config.yaml
n_layer: 19
d_model: 384
n_head: 12
n_kv_head: 12
head_dim: 32
d_mlp: 1536
vocab_size: 2048
activation: "tanh_gelu"
norm: "layernorm"
norm_place: "pre"
norm_eps: 1e-05
positions: "learned"
qk_norm: false
attn_scale: 0.177
bias: "all"
tie_embeddings: true
parallel_block: false
init: "normal"
init_std_qkv: 0.0185
init_std_o: 0.0
init_std_up: 0.0185
init_std_down: 0.0
optimizer: "soap_variant"
lr: 0.00274
beta1: 0.95
beta2: 0.95
weight_decay: 0.027
lr_head: 0.00522
grad_clip: 1.0
warmup_steps: 200
schedule: "wsd"
decay_fraction: 0.422
decay_shape: "sqrt"
final_lr_fraction: 0.0
batch_tokens: [32768, 65536, 98304]
seq_len: 384
doc_mask: true
train_tokens: 467500000
steps: 7267
dataset: "wikipedia_en"
Each number is 200 + 40 x the weight over its row's rms, rounded and kept within 0 to 999. Layers, rows and columns count from 0. The size before them is the row's rms in percent of the matrix's.

# o: layer 11 attention output (transposed), 384x384, rms 0.19, rows 103-127, columns 256-319
# v: layer 11 attention value, 384x384, rms 0.212, rows 104-127, columns 256-319
# q: layer 11 attention query, 384x384, rms 0.161, rows 128-155, columns 256-319
# k: layer 11 attention key, 384x384, rms 0.161, rows 128-155, columns 256-319
o103,091,179,160,159,156,184,221,188,201,228,178,169,237,168,179,170,180,226,174,222,186,224,225,230,225,193,119,198,201,242,204,216,96,215,205,160,246,246,199,230,168,127,129,186,186,265,244,214,187,224,129,291,174,165,198,246,268,175,301,162,217,164,248,162,160
v104,083,170,224,197,168,198,136,167,199,215,195,277,186,216,198,125,203,170,272,233,193,176,80,214,229,221,225,244,197,186,195,246,246,226,216,185,278,231,268,174,257,241,197,152,180,231,286,156,247,199,175,168,162,201,167,253,248,243,229,191,199,240,236,181,160
o104,094,227,160,217,189,202,222,242,163,225,244,234,228,233,230,279,177,284,208,113,210,188,238,186,260,214,264,187,214,218,259,235,204,164,257,206,241,156,141,223,169,274,220,242,222,200,124,285,249,171,225,197,152,187,239,234,173,214,194,204,230,148,242,215,249
v105,089,142,207,220,197,168,172,201,208,235,240,194,121,177,177,267,201,217,144,295,196,103,209,194,227,182,150,153,239,229,197,250,196,219,208,263,219,206,147,204,220,197,226,203,110,217,233,251,154,232,223,176,233,169,210,182,212,179,135,218,187,180,155,187,226
o105,099,180,205,216,203,253,204,241,189,170,148,114,205,193,213,231,255,181,275,181,166,226,202,159,229,236,210,266,236,195,208,215,234,196,255,108,175,201,287,195,256,186,153,142,278,194,180,181,215,233,182,186,228,195,173,248,237,197,210,221,180,128,190,197,210
v106,091,202,225,150,123,229,187,272,206,164,230,180,191,213,135,267,238,239,103,215,223,185,254,120,202,175,123,183,234,193,255,238,183,201,198,264,172,126,229,204,219,135,201,191,199,190,181,202,239,289,198,190,269,261,152,194,134,213,223,184,193,226,140,239,207
o106,101,215,171,231,221,217,277,222,201,211,228,209,241,141,182,171,190,149,253,274,150,201,297,198,187,260,181,182,179,206,186,232,192,196,252,144,144,213,224,213,152,189,184,260,132,190,165,194,135,203,227,164,150,101,234,234,271,206,193,195,241,157,176,154,221
v107,079,165,206,230,274,228,265,181,286,221,218,190,108,210,140,188,226,153,158,171,178,183,213,179,181,171,193,208,224,173,241,173,196,190,231,160,170,202,266,233,194,132,309,148,208,235,241,211,108,226,152,242,189,218,183,217,182,246,227,148,175,228,184,189,175
o107,091,234,264,224,94,114,184,247,95,172,218,217,250,207,208,180,178,207,282,189,214,133,207,186,191,214,253,195,199,219,228,242,195,184,203,213,231,299,167,189,166,224,235,242,173,192,240,196,224,266,211,160,196,208,156,151,161,146,249,210,159,231,217,273,203
v108,088,206,168,236,162,163,192,205,225,211,236,188,247,307,259,232,227,142,159,203,160,210,201,163,181,147,216,194,89,179,219,222,207,189,158,231,250,195,238,218,209,233,207,202,189,267,209,167,253,242,140,221,195,134,195,218,208,177,196,243,196,162,160,237,207
o108,099,251,205,181,251,188,203,165,231,193,236,267,129,259,171,157,176,234,241,206,225,217,209,227,176,204,206,193,213,187,268,198,206,153,181,126,196,232,196,196,161,158,150,219,230,162,203,214,209,162,168,248,198,213,152,104,185,228,233,186,133,220,179,181,198
v109,076,190,170,244,144,205,178,184,232,144,251,210,179,248,277,173,215,174,137,150,305,129,184,260,205,200,190,178,156,178,242,168,155,136,209,218,175,195,206,225,265,235,221,185,234,244,260,187,227,281,187,208,183,148,218,192,197,205,303,250,230,141,217,245,166
o109,089,150,272,198,107,208,183,199,230,181,230,206,248,172,198,275,277,264,249,132,169,177,222,169,229,165,177,240,251,267,161,211,267,222,211,151,206,201,185,164,188,127,219,202,232,196,177,190,236,219,223,251,207,220,167,232,160,221,225,170,203,254,209,176,148
v110,080,215,206,218,243,257,225,228,139,149,250,127,157,197,182,229,207,257,105,173,223,212,136,182,223,191,206,197,209,196,240,254,133,252,225,225,149,214,245,188,222,202,242,170,185,185,195,187,219,227,237,233,172,249,216,149,158,210,266,203,136,186,179,172,192
o110,095,173,178,221,226,166,268,250,172,261,192,186,192,237,224,167,259,130,276,197,167,204,310,199,169,214,202,158,259,121,195,214,255,190,211,196,205,181,238,196,207,183,98,254,177,173,173,228,209,185,215,232,191,223,180,195,240,167,184,260,278,249,239,120,242
v111,081,184,215,230,219,183,184,260,154,248,160,170,187,181,277,235,227,247,244,182,142,107,208,127,242,228,166,123,237,301,164,208,217,206,217,200,170,169,213,245,200,193,211,245,202,234,202,167,206,173,267,148,214,214,177,162,271,183,216,268,192,205,196,117,127
o111,093,199,149,166,267,230,221,193,210,179,150,163,197,168,122,203,157,223,202,135,254,263,240,289,232,251,204,167,194,168,167,191,128,166,253,118,218,213,174,153,160,184,220,205,215,193,142,220,159,199,143,202,240,233,181,247,213,195,215,177,165,215,207,179,221
v112,083,255,271,232,215,210,151,226,183,197,187,181,146,223,287,259,206,201,179,173,83,169,149,175,167,234,159,145,256,145,198,128,216,270,155,220,148,246,227,151,172,157,191,182,170,195,178,209,143,228,168,212,291,177,214,159,176,184,243,209,131,219,180,152,151
o112,094,173,165,223,131,176,198,192,195,224,239,242,182,210,121,157,244,147,211,118,206,218,214,198,249,208,208,179,242,186,172,244,236,111,261,176,244,201,132,237,244,210,266,201,186,188,201,159,238,203,159,202,231,227,167,233,213,250,202,223,179,84,187,267,210
v113,079,191,183,155,145,162,167,271,164,231,150,198,161,219,234,263,232,257,159,228,175,222,141,187,174,167,219,235,192,217,191,203,213,136,249,141,226,228,211,136,198,181,235,172,156,147,230,141,121,182,199,200,226,217,197,140,200,224,204,248,141,180,206,152,249
o113,094,196,177,166,171,187,208,242,178,157,132,189,243,149,137,215,188,161,156,190,198,271,176,271,197,160,169,147,237,171,205,242,170,230,162,207,221,197,163,162,188,161,173,171,171,158,221,208,264,195,248,190,208,191,240,138,209,238,175,158,209,184,122,145,226
v114,087,133,196,135,212,247,146,204,182,164,237,145,235,217,173,177,179,224,210,218,195,232,195,74,229,216,187,130,131,243,243,233,198,185,171,206,229,188,139,253,176,118,234,247,167,172,222,273,232,162,206,251,191,253,227,156,129,174,168,256,289,181,168,122,185
o114,094,220,176,160,268,177,261,231,219,241,176,167,100,194,211,200,182,72,220,168,188,127,302,180,177,205,174,207,204,185,237,233,159,106,217,200,172,159,230,108,157,116,178,171,275,200,194,160,208,167,250,236,231,170,210,217,192,194,239,207,122,245,146,228,186
v115,076,240,167,248,230,150,248,278,183,245,191,222,262,268,225,226,207,182,209,266,164,171,182,240,217,174,177,175,156,159,159,192,267,227,182,267,197,271,262,182,211,254,145,120,284,233,159,236,203,256,237,184,188,207,204,106,243,276,280,201,145,231,191,171,275
o115,088,117,305,200,134,197,165,155,268,181,235,263,174,234,240,194,261,194,213,205,269,189,252,147,185,184,286,254,209,204,202,196,183,213,220,81,160,158,165,195,311,205,166,245,170,210,248,163,249,200,233,187,186,195,242,212,152,209,103,238,248,152,190,202,194
v116,081,164,228,165,220,95,84,233,173,241,225,213,201,269,185,170,263,212,230,197,185,240,184,201,216,154,280,235,202,158,196,251,250,172,224,170,126,198,194,223,158,170,158,167,161,225,239,164,225,92,199,210,139,152,206,218,219,214,214,285,160,277,138,219,159
o116,090,215,200,208,129,215,223,151,186,185,208,259,160,189,217,201,155,153,211,162,253,135,204,218,249,190,184,176,188,274,265,196,248,146,232,186,254,237,243,233,158,205,168,172,222,177,218,220,205,157,132,171,232,234,145,171,204,152,201,196,223,180,207,208,168
v117,083,198,178,268,147,263,172,222,170,164,177,243,247,169,171,238,201,253,254,240,283,233,156,227,145,255,281,189,180,221,297,156,230,204,199,239,232,231,165,188,200,196,166,258,218,183,164,237,228,200,197,164,203,89,162,154,252,254,196,257,186,220,220,231,246
o117,096,231,253,163,254,156,183,157,212,156,207,187,200,147,249,195,199,174,117,217,130,203,238,177,239,165,173,157,220,214,115,204,264,219,158,194,211,248,249,185,242,217,163,202,165,173,229,125,208,223,262,201,231,201,242,132,246,212,128,146,240,176,220,230,212
v118,088,217,178,228,158,231,167,229,208,239,228,215,190,263,207,204,220,116,138,209,190,180,226,225,252,214,229,223,141,203,209,222,189,263,214,216,191,219,223,235,224,204,190,174,234,177,260,226,179,246,272,223,225,164,156,112,259,130,118,183,197,140,137,124,202
o118,102,175,236,217,234,101,242,171,183,168,170,190,214,165,228,199,222,309,229,273,161,197,256,260,195,120,164,202,178,195,183,254,236,209,176,132,195,289,187,162,216,196,185,248,183,180,195,187,194,170,185,182,226,147,240,215,168,150,206,190,211,254,262,209,226
v119,086,209,216,196,153,181,197,170,204,203,159,216,253,270,196,189,210,92,189,184,146,192,136,158,186,171,193,161,211,208,207,253,218,197,166,196,188,282,224,224,275,197,182,203,178,203,178,213,200,184,185,144,236,137,150,292,181,192,170,208,149,156,143,243,165
o119,097,258,195,284,214,186,123,237,196,251,187,233,165,209,188,242,223,276,181,255,209,229,226,180,160,216,204,219,163,150,288,141,176,209,229,208,179,155,208,222,126,228,168,140,158,248,211,208,248,187,131,214,133,254,155,189,244,170,195,208,258,155,218,212,225
v120,085,173,165,245,256,269,211,179,222,173,126,220,237,234,215,174,102,212,173,187,280,163,188,169,187,208,290,172,200,161,231,242,217,186,170,229,267,138,201,121,260,234,165,214,272,259,151,186,182,171,111,250,278,185,294,153,135,242,269,289,139,265,240,168,223
o120,097,163,180,168,238,251,205,206,161,202,209,225,156,159,224,235,231,76,262,210,206,183,239,177,249,274,185,178,220,261,84,201,240,212,168,204,107,187,237,229,198,172,128,148,176,186,235,206,198,154,210,237,206,148,183,239,225,259,232,207,235,89,193,221,199
v121,093,207,214,216,242,217,169,216,131,195,190,185,149,138,273,168,173,195,211,225,238,200,162,110,144,139,214,208,111,165,152,176,220,212,178,161,188,196,196,182,205,186,189,141,103,223,179,177,221,230,151,231,246,126,147,262,214,230,289,227,218,201,241,220,225
o121,101,116,236,207,146,194,217,182,218,207,249,225,221,174,213,187,251,173,199,163,155,283,189,249,253,217,322,213,225,236,240,198,208,210,165,211,201,129,169,177,268,192,165,265,184,194,133,212,188,232,237,212,199,267,253,112,140,307,300,167,238,203,221,148,215
v122,085,193,242,195,157,184,251,293,239,276,180,208,167,130,135,169,137,205,222,213,160,168,140,205,236,208,163,165,191,217,251,242,257,164,211,241,180,211,249,253,223,164,165,188,245,189,154,183,232,192,203,201,247,132,253,190,255,169,151,162,190,181,175,150,196
o122,091,192,151,202,255,222,161,232,218,178,223,234,266,180,156,211,121,172,195,226,202,266,212,249,245,129,150,245,193,184,194,216,223,227,156,256,183,165,223,211,199,263,218,217,194,179,244,186,222,179,272,212,130,266,214,197,214,202,124,216,160,162,285,250,209
v123,079,225,196,192,216,197,221,301,182,265,232,221,94,220,206,167,203,186,169,195,146,219,172,178,154,181,152,186,154,161,297,300,94,199,186,222,224,236,236,111,234,208,173,114,282,173,217,206,200,175,175,154,124,195,212,197,232,182,182,144,218,198,152,284,254
o123,087,197,252,156,142,126,203,199,204,214,174,191,259,241,269,307,204,233,185,285,182,164,186,172,143,159,216,213,249,216,149,86,251,160,220,221,222,170,179,219,238,265,189,300,165,256,194,290,294,225,292,208,134,227,181,260,194,228,192,235,187,92,203,154,168
v124,087,186,151,268,271,226,232,133,154,226,220,187,232,174,156,200,136,231,215,257,123,207,194,235,243,162,248,228,133,224,166,167,105,167,187,194,210,171,210,201,151,238,228,275,251,220,253,254,182,159,218,222,179,233,244,146,153,196,174,246,182,219,223,188,232
o124,097,166,161,131,201,248,209,207,164,225,178,264,130,125,206,182,131,219,154,229,275,228,263,163,218,201,177,181,223,183,201,134,165,243,157,180,154,193,254,170,248,243,179,156,272,236,223,172,212,235,192,165,185,152,288,242,224,144,180,196,224,166,228,157,239
v125,080,150,250,288,174,257,238,254,145,165,186,202,210,172,252,164,210,207,217,168,215,178,220,120,275,214,176,177,219,220,264,197,227,191,235,230,176,204,259,95,222,205,136,147,223,189,175,224,190,209,78,192,169,147,207,178,185,186,133,200,197,213,165,182,201
o125,094,201,147,160,259,112,218,185,241,159,182,178,195,163,189,264,248,145,251,122,183,240,160,222,228,203,178,241,198,199,230,277,235,179,142,170,218,237,145,241,191,159,212,269,216,217,132,178,164,210,289,235,225,190,180,227,200,188,240,240,222,233,230,241,257
v126,071,243,264,233,142,203,230,166,234,216,210,166,242,175,262,143,294,173,122,230,168,196,184,268,205,153,149,209,301,195,231,238,208,178,248,194,140,180,227,295,199,197,168,226,170,229,146,217,184,189,139,199,124,148,196,184,191,214,236,238,170,167,174,248,189
o126,087,169,250,178,258,202,214,230,166,253,239,258,179,169,77,209,202,192,227,276,245,203,199,191,151,286,229,193,138,174,209,192,233,147,203,214,215,183,197,168,248,170,184,211,235,136,229,197,186,249,185,205,222,200,164,237,175,182,86,175,196,263,200,236,190
v127,085,194,229,203,188,227,196,158,153,242,145,253,174,132,268,164,280,225,189,195,180,137,248,171,239,225,224,132,234,172,214,124,206,218,273,172,235,227,119,198,183,234,207,213,208,134,237,140,170,171,170,154,137,91,146,219,225,232,167,169,211,211,234,237,223
o127,098,150,251,175,141,206,165,151,212,197,229,152,217,234,154,155,214,248,169,193,202,198,170,207,199,186,133,219,268,146,199,216,203,157,168,216,193,214,190,275,184,171,222,159,190,268,198,261,194,237,293,208,200,246,174,197,207,283,248,218,144,165,167,201,258
q128,101,269,252,221,189,198,206,204,163,147,218,166,180,219,169,147,177,227,90,178,165,237,206,227,228,225,162,185,208,192,173,200,151,213,203,122,184,161,252,235,275,139,210,289,117,206,182,146,144,251,266,217,224,239,204,197,259,208,169,234,212,197,209,131,195
k128,100,266,234,203,204,149,181,269,210,245,264,173,196,118,171,173,224,236,196,198,193,258,216,220,246,243,198,167,201,167,191,251,185,213,170,162,141,159,210,270,281,155,228,183,254,185,230,194,200,254,236,176,157,162,258,120,288,268,191,172,305,233,228,95,159
q129,100,163,121,197,179,158,181,242,168,235,240,181,237,106,231,239,174,220,258,194,221,209,227,202,232,145,258,250,166,159,171,121,229,170,254,199,182,205,230,193,295,205,178,198,164,169,277,202,179,267,218,183,200,238,192,164,169,209,199,184,237,169,172,147,150
k129,100,204,170,216,234,212,142,236,237,193,176,187,256,91,153,174,235,190,200,196,162,154,163,235,211,200,227,179,174,144,196,193,191,193,274,192,135,252,207,154,196,229,146,268,228,182,199,249,236,304,192,157,298,237,191,165,231,147,298,188,205,219,223,170,271
q130,099,212,169,162,187,207,211,218,241,169,165,176,217,183,187,181,159,183,178,308,165,138,298,142,217,194,165,188,236,220,199,217,165,189,119,199,176,166,187,220,264,172,218,193,203,239,137,206,203,218,184,266,140,172,271,198,169,145,183,229,218,215,197,273,194
k130,101,201,119,201,143,168,244,237,193,184,200,264,238,106,189,171,215,208,251,316,172,216,172,151,215,273,192,208,190,193,114,218,181,162,160,188,250,215,234,213,199,206,166,236,194,282,226,196,160,217,217,232,231,249,193,271,85,207,183,265,174,159,184,170,145
q131,095,110,150,189,137,308,236,194,196,183,192,252,182,198,165,211,190,232,255,196,220,239,193,201,243,178,157,121,266,200,214,145,188,224,149,186,155,110,112,160,197,194,167,244,207,195,184,225,242,281,118,140,189,178,160,198,265,165,226,215,252,192,124,227,203
k131,097,164,159,161,226,168,278,197,192,173,215,108,262,155,205,240,175,175,234,270,189,181,190,142,199,175,209,204,268,141,150,213,197,168,163,252,279,176,281,157,213,236,197,158,185,236,190,167,164,201,253,236,139,169,234,231,218,182,174,184,236,212,211,226,233
q132,102,158,212,208,270,219,244,218,269,290,118,92,184,225,147,164,203,231,214,202,240,246,164,215,135,161,248,217,270,217,260,207,195,178,196,222,221,174,244,169,206,170,143,188,203,150,200,233,221,193,174,171,167,163,217,214,240,245,128,213,254,236,192,150,158
k132,094,203,99,170,245,226,247,233,280,145,113,168,165,216,168,169,168,106,171,277,199,225,193,163,131,184,231,214,134,201,229,203,191,164,233,230,134,108,195,220,167,235,172,161,154,179,216,275,236,244,184,154,207,210,215,279,181,179,211,141,271,156,224,203,155
q133,098,169,203,142,197,181,171,211,162,231,189,134,206,204,162,223,162,176,196,224,203,176,187,197,145,233,75,149,225,209,209,147,154,182,193,178,219,161,203,145,172,147,308,221,256,211,186,216,227,230,270,190,225,159,324,110,153,164,79,195,283,179,206,183,235
k133,098,239,244,199,220,151,284,236,178,208,166,196,185,194,216,190,141,189,174,251,106,178,183,175,202,234,222,203,136,166,169,213,190,205,195,210,112,187,250,139,200,185,200,239,210,215,217,267,231,254,248,174,218,222,320,179,160,222,186,196,214,208,221,228,248
q134,106,139,145,248,222,184,245,181,183,178,204,224,160,262,195,158,239,245,128,215,87,172,238,129,219,191,198,194,225,241,178,271,207,194,316,171,235,169,231,179,156,225,275,219,181,200,275,184,224,144,185,200,254,211,201,249,247,161,184,255,234,303,243,222,282
k134,101,181,161,224,267,205,232,154,243,205,228,139,199,264,166,214,226,178,194,200,191,170,167,97,230,206,139,154,173,243,145,191,172,264,272,208,249,253,98,240,231,279,261,210,192,208,199,292,220,102,144,216,162,173,177,239,201,249,182,276,260,184,228,261,207
q135,094,242,167,177,182,207,235,131,182,203,248,193,208,238,155,214,195,162,202,232,233,173,234,222,160,224,190,239,171,177,153,188,177,157,154,280,217,222,235,219,127,202,275,186,271,222,228,113,263,226,238,183,232,238,213,142,246,193,210,254,139,211,199,223,203
k135,098,158,213,204,151,204,197,300,174,219,145,181,160,203,238,184,207,151,245,295,277,152,151,260,154,202,238,206,141,200,220,248,195,209,225,214,145,236,222,195,168,232,182,213,252,237,205,157,183,175,194,205,197,108,204,156,182,236,264,174,257,163,221,179,196
q136,093,145,203,138,149,170,189,156,244,217,159,197,139,249,247,188,204,232,164,228,222,159,173,196,259,123,207,184,158,228,204,234,207,259,196,124,143,199,189,155,216,182,197,184,199,109,224,134,206,203,237,190,212,162,222,245,209,136,245,181,153,207,209,164,247
k136,096,141,209,199,188,218,122,189,259,219,182,169,203,189,218,129,152,248,198,211,208,204,202,182,211,116,174,228,203,228,262,160,222,171,166,219,179,148,108,158,242,208,253,167,137,146,189,205,204,257,188,237,209,231,246,171,252,173,173,237,229,189,268,201,251
q137,101,173,197,183,226,226,231,314,218,238,273,163,177,209,175,188,188,176,212,241,172,197,183,157,198,206,163,226,149,197,270,217,170,157,113,260,185,175,239,108,207,217,205,183,232,225,160,242,235,185,236,217,194,173,225,223,153,181,189,235,188,264,164,109,236
k137,104,214,246,146,229,195,217,266,192,201,239,211,150,191,234,260,216,187,213,198,169,193,195,98,212,225,140,234,200,208,241,160,194,228,201,228,225,192,206,167,203,205,241,166,276,197,138,242,272,142,263,189,255,162,199,220,164,216,234,205,220,276,165,201,226
q138,096,204,201,222,207,178,262,246,186,232,263,204,195,110,157,225,226,211,84,190,220,203,188,224,138,165,217,206,222,222,214,241,219,122,191,183,169,180,192,238,254,213,211,233,204,165,187,235,140,210,171,154,185,252,269,199,187,201,170,153,217,149,213,255,240
k138,094,224,192,201,174,188,111,198,214,189,209,193,214,165,244,192,221,234,145,145,250,219,194,190,164,255,279,261,240,162,183,190,164,171,263,205,153,155,220,197,256,219,183,233,235,223,219,257,245,203,152,136,206,261,195,192,205,204,194,151,138,190,280,263,210
q139,090,187,230,162,226,212,144,189,185,165,227,165,191,174,179,278,232,196,217,122,156,147,240,191,172,279,182,248,152,143,245,230,315,163,171,229,299,110,179,218,138,181,149,211,195,219,169,174,151,170,136,228,179,216,158,212,178,177,224,174,148,108,211,293,255
k139,101,164,150,185,221,203,132,211,179,187,227,215,190,221,238,241,183,146,232,201,214,127,299,220,232,175,156,194,184,203,220,193,232,271,235,154,201,169,171,163,100,272,177,206,196,172,218,272,181,176,231,228,234,227,185,220,128,191,176,210,205,198,206,161,198
q140,096,154,235,171,189,139,197,238,227,237,225,221,280,176,174,147,194,63,244,234,166,216,227,194,91,172,143,301,180,166,200,192,241,241,203,210,203,242,97,163,146,191,221,242,248,158,211,179,229,175,287,168,254,253,138,175,218,187,166,210,174,228,242,209,187
k140,101,189,270,161,222,173,214,229,175,248,224,223,198,118,254,245,159,192,116,240,141,242,265,236,137,171,179,193,224,240,160,278,117,160,256,212,111,247,169,260,186,142,253,200,215,198,180,209,173,171,274,210,240,293,212,204,260,261,218,233,192,214,262,155,236
q141,099,234,178,223,215,205,185,160,224,166,150,167,298,145,143,230,213,226,281,118,140,155,217,197,260,223,168,228,259,176,273,213,133,213,208,276,287,191,147,186,193,268,131,185,168,220,188,267,195,168,205,130,222,217,236,197,214,194,168,242,209,179,253,215,159
k141,099,150,111,213,168,92,218,167,175,145,217,210,276,196,178,221,248,179,196,199,221,137,163,210,242,175,128,291,167,211,182,206,233,226,172,189,262,185,168,164,152,212,219,218,224,252,238,207,181,227,243,165,241,196,240,185,159,168,183,199,218,182,267,224,215
q142,096,138,224,153,150,155,215,223,209,211,198,199,290,247,167,212,200,173,186,96,233,208,208,231,157,202,121,182,237,218,167,215,178,259,160,211,168,109,189,173,171,219,222,102,250,246,200,237,200,200,205,110,219,134,167,196,271,232,143,215,185,221,274,246,202
k142,101,177,206,186,177,197,207,248,178,206,185,194,179,229,173,146,136,262,163,203,251,187,181,117,145,164,166,192,175,190,173,136,216,231,242,257,181,184,155,148,227,267,169,191,223,162,218,248,212,127,302,245,177,207,182,239,205,281,212,232,96,206,238,185,197
q143,100,239,260,155,205,217,99,211,203,155,164,220,172,225,214,175,228,144,135,185,256,191,233,169,217,232,203,228,162,194,179,202,177,136,247,285,207,169,204,163,248,151,112,209,184,256,225,206,215,163,209,263,184,198,200,159,258,218,194,188,250,169,170,191,125
k143,104,171,220,168,198,254,135,238,187,173,148,176,232,169,184,240,142,182,199,199,263,198,237,83,248,190,199,180,216,205,258,232,191,162,174,252,182,182,286,178,201,156,166,219,195,232,196,235,202,216,243,273,199,211,220,215,138,175,179,175,163,251,175,137,169
q144,099,201,230,167,179,178,180,163,230,208,233,161,154,231,205,184,182,221,210,230,205,203,223,159,241,196,112,230,136,177,182,187,204,211,172,140,176,251,134,200,224,266,166,234,229,187,244,141,220,275,213,178,273,136,202,274,186,145,229,207,227,198,156,259,154
k144,098,227,144,217,207,221,234,268,212,217,157,153,191,218,169,173,171,273,200,210,204,205,228,151,168,209,168,141,128,169,146,246,187,189,205,235,235,209,189,225,234,271,220,218,214,206,194,120,208,235,179,149,255,111,180,187,203,228,246,253,179,188,147,202,215
q145,097,241,212,203,255,188,275,278,134,202,195,211,251,159,192,174,171,182,207,193,211,153,226,198,160,267,223,162,162,194,226,182,216,200,217,218,216,178,212,233,178,172,200,159,183,139,217,190,128,178,115,239,260,165,233,236,210,211,211,220,274,224,173,194,190
k145,108,169,125,256,241,234,282,166,241,145,251,224,197,163,187,236,197,215,165,210,186,210,221,171,251,174,169,232,222,152,215,161,167,289,260,237,214,172,109,253,164,166,161,140,150,248,214,178,245,254,155,94,267,272,245,239,163,181,269,191,189,192,169,148,229
q146,101,193,209,132,234,161,238,213,204,239,157,216,198,178,192,159,115,309,83,170,186,187,182,117,247,175,185,181,198,211,212,154,182,179,187,281,267,213,148,176,232,202,218,238,278,146,217,202,189,206,192,151,167,142,214,196,149,212,220,237,189,235,175,202,230
k146,103,246,171,175,181,247,228,189,226,234,205,189,134,156,145,178,189,240,110,235,163,241,211,195,188,165,207,197,162,172,225,220,221,183,193,247,207,275,225,259,165,176,184,196,240,179,231,163,187,178,190,162,171,98,225,225,167,271,226,194,154,201,220,188,241
q147,098,172,203,215,209,118,188,163,163,158,213,212,224,119,176,98,173,176,234,291,226,200,182,202,226,168,178,201,168,184,211,125,227,251,117,213,145,224,221,172,203,176,148,193,214,225,199,167,169,201,90,149,180,227,185,177,221,244,183,169,184,152,253,172,222
k147,099,162,217,166,213,185,187,189,173,210,124,147,223,132,188,174,154,161,166,172,320,242,215,298,168,253,253,158,257,158,160,115,173,173,134,167,130,190,226,175,235,173,216,194,174,200,147,220,112,319,155,175,201,242,201,190,227,214,236,285,177,164,200,182,198
q148,093,156,183,263,202,277,197,184,198,223,155,204,220,244,213,180,175,192,193,174,233,150,154,219,255,212,243,198,194,195,204,146,293,150,170,246,239,230,255,259,245,206,193,203,172,195,224,197,175,221,231,159,189,150,151,153,204,229,159,235,248,133,209,218,282
k148,096,162,228,265,187,217,191,227,162,188,203,172,196,200,227,188,177,166,229,155,175,144,230,239,194,244,223,273,213,157,178,217,283,226,211,252,267,243,195,179,225,159,191,146,241,179,208,186,233,260,279,159,170,194,162,190,154,198,249,207,166,141,251,146,203
q149,103,245,219,149,137,260,242,224,239,198,281,172,197,190,104,142,195,191,244,192,222,242,188,238,269,272,201,159,203,239,198,217,268,207,171,110,197,211,197,143,176,186,219,222,236,182,196,174,183,223,154,234,140,194,214,255,127,240,208,166,183,272,209,186,263
k149,106,212,223,104,173,235,188,203,264,172,217,162,152,165,155,152,139,161,250,206,230,206,234,262,197,269,192,127,254,214,280,174,193,211,154,136,209,136,143,162,136,127,183,143,151,203,182,189,241,171,203,212,155,196,221,244,250,203,244,173,263,245,234,235,203
q150,102,243,199,145,217,166,158,166,219,170,234,169,256,214,129,153,229,262,194,183,194,196,225,192,197,216,194,227,201,173,185,238,186,133,304,179,218,155,277,183,126,140,272,220,211,195,165,214,280,279,173,197,286,222,221,175,196,240,224,179,102,181,194,211,206
k150,103,273,237,220,213,216,83,198,226,227,158,226,219,238,241,158,321,133,170,254,257,116,272,170,214,189,221,136,272,235,163,197,163,174,232,158,213,148,176,208,225,182,229,201,174,269,216,278,231,179,161,218,251,198,212,234,162,203,221,259,124,105,242,169,111
q151,098,274,131,142,181,202,264,222,248,226,164,169,111,206,140,250,200,174,176,293,257,229,245,71,195,213,190,203,229,244,188,176,166,235,199,150,208,200,179,184,145,173,192,200,185,236,215,235,198,203,250,313,202,71,124,210,191,145,248,140,173,205,178,196,119
k151,101,211,121,185,208,171,258,145,286,164,224,173,143,173,233,180,216,214,216,243,231,211,217,213,168,168,211,91,224,231,184,178,235,179,182,214,209,282,176,260,185,217,238,148,227,211,218,131,195,223,283,157,198,151,171,198,180,183,296,195,180,206,138,257,167
q152,095,200,146,161,201,187,183,207,272,231,240,173,201,176,216,178,195,223,189,189,214,259,204,183,275,192,202,219,248,158,230,239,190,182,119,194,173,255,184,237,134,167,167,121,204,198,218,205,216,192,209,155,215,231,231,191,168,130,186,209,196,111,254,195,252
k152,101,222,157,186,153,154,191,266,255,171,177,129,234,215,265,196,209,139,221,127,207,237,179,201,244,222,252,246,219,217,197,227,203,184,183,227,232,231,242,214,211,164,152,176,98,144,211,238,135,159,196,155,201,149,152,147,191,217,190,164,210,216,247,170,203
q153,096,190,223,257,184,248,235,134,99,247,229,191,180,222,119,139,222,214,189,161,225,198,274,242,197,180,191,194,166,204,184,239,216,192,116,196,168,178,193,124,248,183,178,264,206,176,215,233,146,202,230,293,176,185,228,200,173,226,269,149,172,222,219,260,200
k153,097,200,195,162,164,190,144,194,150,215,223,179,195,170,91,218,180,163,195,266,144,171,222,183,141,220,224,142,204,156,109,200,161,217,131,186,201,129,164,254,246,226,151,195,205,214,230,257,177,236,241,188,238,220,211,174,188,251,190,143,244,234,198,144,217
q154,095,306,235,215,208,242,206,135,246,300,176,250,148,107,263,243,239,269,218,139,225,244,214,195,198,235,277,236,246,172,248,204,222,200,174,198,238,209,185,238,198,236,207,159,237,216,227,162,158,212,238,241,212,261,170,220,257,152,179,183,228,220,219,249,241
k154,093,248,230,192,192,105,230,165,265,239,203,238,160,193,257,209,283,284,121,202,182,307,165,233,131,336,238,230,280,177,244,255,222,206,191,208,252,223,190,274,222,187,192,194,191,207,203,216,144,172,217,208,206,178,140,168,152,162,219,246,222,293,158,207,219
q155,090,224,194,173,177,272,202,174,248,188,182,169,206,172,213,182,194,154,132,243,145,147,238,209,282,176,245,149,141,265,149,173,186,209,136,165,145,118,200,234,164,169,241,122,199,194,227,218,217,204,158,240,344,134,203,162,167,189,200,188,144,234,189,195,188
k155,098,213,147,185,142,291,235,152,172,278,194,140,167,186,206,227,255,138,199,251,278,177,260,144,198,152,224,134,148,218,233,167,252,262,246,113,146,235,278,161,178,186,234,241,228,195,162,132,249,196,231,149,313,175,200,192,227,285,224,189,205,230,195,132,198